Part of a small language model's weights: LayerNorm before each block, learned positions.
Each number is 500 + 25 x the weight over its row's rms, rounded and kept within 0 to 999. Layers, rows and columns count from 0. Numbers have three digits each. The size before them is the row's rms in percent of the matrix's.

# up: layer 4 MLP up, 512x128, rms 0.144, rows 462-508, columns 64-127
# down: layer 4 MLP down (transposed), 512x128, rms 0.102, rows 462-507, columns 64-127
up462 093:493463486496507525441477505469486488471501552478472482503515487515510459486495517520458495489516513513504530517527499458454481486453536500538486491487484540504484505499467486524468508508524520
down462 071:502499496475552535514485482506466526474511485495527465503488490486492501495498506529490538525522474475487488477509500504485551499489516487504506513499497556499486475494493508513558484479498523
up463 093:492498511483505493501502523506508492496485464488528492510509536462478494471499486477520524488470529472488455522491543484505551511502513475524529514504467544519551554491447488491518518498483499
down463 099:486489483475553538556551474512495530526546518509444503552533549495530508492511451509494468476491529518512529492498497508534499473507497538479491526505517476467485527482508532443507500487460508
up464 099:497512519500481472467488491478467464474480455511534453496517529483467487501512519494528539491497529511499530468495514471506474480551559514514511537512467488527533512473492459501519495526492526
down464 071:503488513503507470555526476495514533514511535499459487502499496547486495531513514502479550513481476494478528513476486532542491445487519477486530565462447513507518510501503510485512470521497496
up465 100:471508534488517507479504489489482468505501459510497498503532561472516477484503509501517493495505512470481511459507555435481522507498479473536516525514482526498517525441474467500463511516533529
down465 104:525500508527527482525519477503471466497549524509499500455495511454512482539490512456456512524479510498511535508541536471501500500484473515469485506503491484544453535451525542550481477495493477
up466 095:471477531495504512472537515492508504484480502544520532509487530501485493500486488472474498538492477513521535528522503498468480486486506531532525577472469497493508536533493469529494510532451528
down466 080:556503432480504494493519496460480539478498530457510492483484542505491477489475528527499464486544503518503470505542508520508484466528504508498491510479495497491490462464517543502518537475505520
up467 100:458531508487537494492514497529490485536502508529535482519477480468490448495451503512477518473518538504501520546503490517487516533488513469518519509510472505551506515478486480496507502550527478
down467 089:512475498530475519516518508487456502530513543525507512462494492474499479505456501536484521519481498503522535522493465519526512483523521491516515524480478502473516536520510478519496552482472481
up468 098:480510520480542422492507476487484490501483505538504497553529544477466479507456519504515517489518532506518477472506506523536517519526543499532545498525510514512520531474472451500513489522517466
down468 098:424543550473489481509491516528503492493493486545488482544533484496494507507496462476524525464489509501523482478458476517496535519496508527491522505527511521496521564513472460493497495516499523
up469 112:454479523493539454468519525538494498560505547479513517548499520511506490478510482486511529522491503507547491496507477463481505538459521493529490520512483484505544512490468511492493517487510460
down469 124:503503480497497490560494521512515499493550493529519486505506484504506518482538497474454444523495562511479524501468475533527502504467494512517503518503486510530507479535483510497456501508468489
up470 107:479490502494511477482488490492478474496505477525568496516521505476503439506494504495508552468479531486516483486510514469507476507481513533522530498521465504546507486484472484505522519503497497
down470 114:478500514472502486520520532517473531473537515462466463507493457461494503511514502561547558498478458482515505506547467507518501547521513533512538499499490479522516512514485471504494485539487502
up471 094:484516536492471484484472489527514479493500467476493502520521473492505500484529513525492529470514493464515498530522492453496496531512504517503521498528507510534536501490478498497527531487508494
down471 106:473479479474531491492485531561470540521538507465532451515515506469511484479495515528527497514486512465522498491488508491471493524491477490527532513497490517530549513453501504504445482554504521
up472 100:504487515476540482470491488528493473495497455530521496503510503480518483532488525499511500512494517462550488510499530510499487520495497491551519496499488534501530507474466455505502506509529478
down472 099:437516495461530537520544540529459521513534549493499528528495525532463481492496510490466502528530471474497492472522493485512497454484515494497525496547529467467503515477526474498511508511513501
up473 095:514474494510549456512458507494468512499489514501520497496477529452516463517466556544493512486503510490484463458509484534507511504510477493531516472508482540517509470491470556496518493488501450
down473 104:495483473517496522467493475452475458502509553537522464483500507504489470453529562544497483487557503522496512530545556479467468492514502500520501493468546483495502463520470499514501499517492484
up474 085:491471536511482446544473485534447476475552496555507493485470478446457435523523501495457515504505494491502524513544473502477498509473512480501535508511464514504481485504478445513486495473485497
down474 076:515511533458521494472497504495457528507497470523539483470493494520496485551502498511536516508474490487520523498510510540539447509517486506478495514559492513500546461488550537495530497503528488
up475 099:508491523475529514507514509525505493499507461522507474501475437432500510467515510560478496496478526442547513511511494509447483508488474493489496586527495491518466470533483469498526532486489500
down475 103:505501521512520476522503536464520531483465498487503498483488505490544489465438531495468520466486473511509485470530491522564548478502479500503463480461494518493506496478500528488515495476462450
up476 083:455499496527515473525475421531510462545496515465495488504511483509477520509480490485562518545501533482533550504539488506515516505490486471505535478502507543491469518463491455530464525462506519
down476 101:542542512507505464459504483473502475456470546534552492490495511506497502507504514490453423494457527495489542462517500485478506503520476549470497501489513495489484513559517485466520475525507525
up477 090:461486507492511449501486476510448476509476496529531510516472553484466482501481515533503526500477539479518494479510519495512489502502508492531561558500495504521542530495451498489475524514502523
down477 055:516510499498522518485498512477513500536463505507487496500453506466493494509470479514481572519517507514484437496517491503514457468471534505487532512519485522527528503508482580464512492527520525
up478 118:490476506492511487498468516498467498495509489507522464508500488451512502487516533519477509514504502451534469515509472487458488541537476500536501474517459521532519473544478497513479475546531557
down478 128:532459518499483508487503498466509506519461499478500509508487531527504518510519469470459508480491525505491473511501477526490520424523460508474501446521509509515491559520529449503533500546537522
up479 115:480493503475496505451487510507487526484508514519480505538515510508413494480561510557512490526499507492496501467501484498538490525505520488510547524462454497496502478526499469511484530522488504
down479 148:485503482485470511490524480481512533487522533557452550503515475510429510501559486524536539484522543470516517472488479502547463468482508513452473532488502499524493519505513503500447503468534545
up480 078:518483539461526482472508482522507504478487542549484512530510461479466487487531502479516558484497498476521482478517528528505510534505485511500516462486533498518522514498481470470476517529501513
down480 067:491522484515468513507505522507515465493526482516528479489504511490502504498492475529483464507507525488503503479488497508500438481520504490483492468547489515510498510503524581480489514461472538
up481 115:452480515482501480452491472511489475488486471502532482496499501471504467498489507471529508498474547484540477494513520491508502524497543532504557504488473532533512533521475462496475504507511486
down481 114:480497509464509520540498514485530511489493472497490515533491444553476487492486492500533548501491505502492492546551460491512499524450533519485519475464501533521483534549493448491525508514499485
up482 111:512492524522550471501506476506472501528485503556557473504470523452484512485480485501495536475523517511498461504525555471450490536526502560525496521515515496489504491520506515499499504516539454
down482 112:486482511523506477475490484481489509494490461502519472525503490549529527496502528470465524469500498481533494510471521478485529496480510463530486540527506462473511481505487504505483500504523473
up483 108:479494543471483502528489487518470473526522523505479516542494481511488488461479502508493499535456534496536533521481458490526488491484514514530542485462465529532502513534495484501535551522517522
down483 118:505500499463504443554497515487502505465415520498519511483464464499496492507452501497523516445539489512494471486511521486501498461498494489490508519531535519489506549473528539503495502483516503
up484 091:523487513468488500456497483539535496565478448531518497486465533513518450529497493455469449494490473478483523504469506514492506495506552528517491497479525520490538509451480470468479535479492531
down484 104:502488496501500461521511526497495519501526497495478508504494532540460481485477477481518556430485499515523490539492498527558467472493479457544521481458506445491533499529470520511526501497517533
up485 099:510492524491548462505463500522493483518495498538528480518483506475501456509479499502498547527506488456510516506531494483491474534484547494516521525538469544526521505515482480504489512482521528
down485 114:442504476480515495515505553501463466491520498503514481504526519474511464487506550510495513528448528505502473478502481488546496525540506520543507523492515463522495505475507520499464480520501510
up486 111:490492511467541473486469515511492476538499501531524427502466511471485443526503511509508448481476500507498548528504454522501520504459513509538518504473514528495502484516496483477475512498553524
down486 122:488472499480500547497494501470501563471448489506508519482511523500531474483487505524469460503474483545515504501475461465505497498521487454522498461529501545476516504578485547513534523477491499
up487 093:497503517474544478460503462489499488526497459489526483532501522490474478496496517511521525492481511482526474505498519495481526529515527476537512519477509506486542507503456492496486536513513490
down487 083:491502513474500526530539505484523495508549516444486529518515502509513548512503453505517525499525450523489473487540504504509513482527475533451498496518487461478476548489505528476493495516485496
up488 093:449492522455521478476492507529503476501488499515549496521510527435506474470477492514499523503492498496518501490499535459507526513528567482526537534513473515510532526490444508494478530496552500
down488 069:487469499515574497504507475487487536538521535516511495513502485527537538504485476462479488485495504489503492483475528495517513436497529510505499486514498485510497510493525523492500502511479481
up489 088:439483525492478500512469519505470492485505540495473506504480458514482509485489474527507515533506534505554451525506460534515514459447491464532531499515498512528478565515510461507513496494528500
down489 116:534505497480523492473502478485488482572472457482517459482462478496549511493480519495496512467447452513510512531523519446503499490512530526477515527518614494503539475478491525482508486513497492
up490 102:473501548467554481491487486481485446536455490502556501545465529477511461507479535487475504520473469495520495503520505498438493520516513436511532555518491535498517511488496480486503537493525491
down490 091:482483499519551461495467489495489471495483478519486409495504486475511506493440504524492474505495521493522471484510532483523518486505504499494525496560532504503493496483492548516487542462550483
up491 106:484517496500513457442491490511498484519451508510530499507488522463517486525482530501505489509488475475500538471528506460483477543502524458503519537520484524505508534494470500497510518483545506
down491 110:477459472528515482492503489474454535478516520507500473495479567519504493495466543527508442518489512506502519490498545501522513486515473451503499525502461498510485495472536521520512516500531517
up492 128:505484494485495517507519552497495507489473502504506463482520500453505486496482534505511505532492510472534507487502467506507475501495480499526478479482532502490561440487476472484525512527473519
down492 113:480515494473449512493524471521529520564510508497476491487512459481523502500482500489495447497467500493491459512489488494476503455490523445536514499528512524521492526480511491491530488447522501
up493 097:482491573483509463489488478526475496541477498544521479527478542484488507494533528491498492531453506458527506490513508479470463526487547484512515521493474487543525528484459497489460520465549500
down493 105:496540483476412530456511516511514478492491472525483525502530527473511505511546468459487440470548479487487464471494556472466511540486480479523510530535494516516509512467533505469474490471511512
up494 099:496512520499483465455494525484481501486522531508496506491532484466460465494477517503499546506499538441562481479498501479511498527481516536548527497485501496539520480513464497497520503534499525
down494 115:468485497525515485526483529499472493503552490495492466475496489412468490495543531539497495509523528480472481495499522528505483487511475503490501540505499536505495501530532547527509506517505486
up495 093:488500514477493501470512461551492467507493462516520463517481514450500486509526533529459471486524517492510482530521513517505486492510486496534516477470496516511536508463467494474491542541517498
down495 093:522480535523445541497495527473505496470496472471454495482504525488520504518535521521510459538504517494501476509507524505486550495500503489502502506447489520473485527526531500505552477527468535
up496 105:482500543473523493463493511513501505506516511509522458525524501481489462512512488490533510508474538480504502510497507471484477507531471473534516524508463499542496485505501486512454551562532489
down496 107:470489543505491533464497515503473512523500512459561525504488499518495498512497464502503593516506509492496443534490512532488483479518455505492536470474521511543504501478491515521514526512495464
up497 098:479496533483525484497498522502470458504476485543499468517456504463475517500513487506530471491443519458523501473510547471458457530470543500500549495491476534559531516474499511494502511505527517
down497 096:473542507480480499545482525553511507479531493501507547526508502472510536512529443510522487497543495479504487549482490445447481498520508513459493494500496529493492525467517486477461500496505522
up498 102:496473537489506460486481473508519486450465490508504543522511510499480506487494473485564491462477475487517475500544516489519494487481535533491528526464481519498502506511485484479533488481549541
down498 090:516498511497449516510500499525489512592475495496509508520485485499470510528544463490508520478508544496485508493468481505518491481488491514486459489506536492491484514479463529513502514508513441
up499 105:501491508518503494476475513502482490464493500512535433494525508453446463507521503523490469519528494501517489474522524466471481506508542524506531512474479493497505489477480495507524506510463510
down499 103:481470487541496471512531529501489534531477476490485486500459491514485517522526531503517534533474549491523519507502443504522480461486518507477468475502496500482475529524501499535491508549506531
up500 097:484510499490530450461487478519473450510496488536545462517488517471504465486490512475497498480512509482501526469522537532504527529493504508521524512496496545539539525455462513493447500481516486
down500 113:512476500528515489512501524448486497478476501513513510491485521450540553483501487493476486517491467523513502512469505501464510475513494481530486515558477541476474521448541531515454517492534487
up501 095:494483462501507495469534469491503477471474475500514502472518533512462471514520541498517475492541482482485501438554553501447515492471502443524501544471484514502497484482488465514472519507519497
down501 079:527483471505513533505468539537513500494467502491494469454500509461464494482522471531495518504534511478513477473482485542538561488518548510481523525519506541488486467504539516488519522479519548
up502 079:488550519477512513492505508494497481463463511518503504562494476512460494498518506534483482526491522503492418501504474504498466490481523505478503484462507472518495518544486468471500473539503493
down502 082:470492497472467520550485507502490516515546516518448506504500504534456486530518526522456456487512532509523491486503455521481456501478482480545511472479450530481505482512509475485478526480534502
up503 098:486486527482508482449519479527489461496475486498503468537495518488481467490482524530550553538495476494511537506505490488471495543528499502551520538496472545558519488478493492484503518503492521
down503 077:513518510500471468452511506569475513512521500474511490534473468497496457449531502520504549487492475478411476500501523516510526530475473516498536530458492503515518493522516498483497463515520513
up504 123:490509472495491465483506462491471498494493503522564451485503510448506465499478506518483518487499524499516511497522523523482472507474487498538518513501478474533503502460490484524515485513499501
down504 106:510516512476502482551478530531492466490501504507515508471554520508469531532492505461439492492449500493489481505491548518495515508480529505455471503510538479509450521499487532486506485477504475
up505 095:510510491486530494486487457509518490541480508518492414500459498472482469518474533480473456515540502488476514523494493516468499514499522467511511492487492542510486521482492482483471524531504468
down505 089:525485500515521491520511472471513516495499533494475506488532488548521504532476463485473510499469547500541467502497535514508525497577495492514479522509516489495465488519505553514505492546468473
up506 102:448498498482534461489510499532479497555457506485517514513486500469510445498511498492534521535494510467512535506489518487489509533510545518535510524516444518507502529498496480498522507526526489
down506 113:489514510475515531533514492543517492485498508500493484486495573511515501527440493486488493508468517510498495507486466453522507495501547490506514536512467480480489534404506539472519515517492477
up507 094:478492501493502469479463481519507493497468501486523519501513519490482454498481490482564506515501510459514462472508542494505475497491531474519527519491490560522536560465486504507524522530530501
down507 096:508505496454510509531551530480509526469488494493461560541485522530480494484521458469507509473531494491504503470528526517511438498488485502465520515430454520524509547454472535467505479510479481
up508 099:508505519471504478485503493522497411531486500495515460518544500481499495541509526524488473529489474478510500483532515506490516511481511451511528537472506513500518498480468451491467491519548502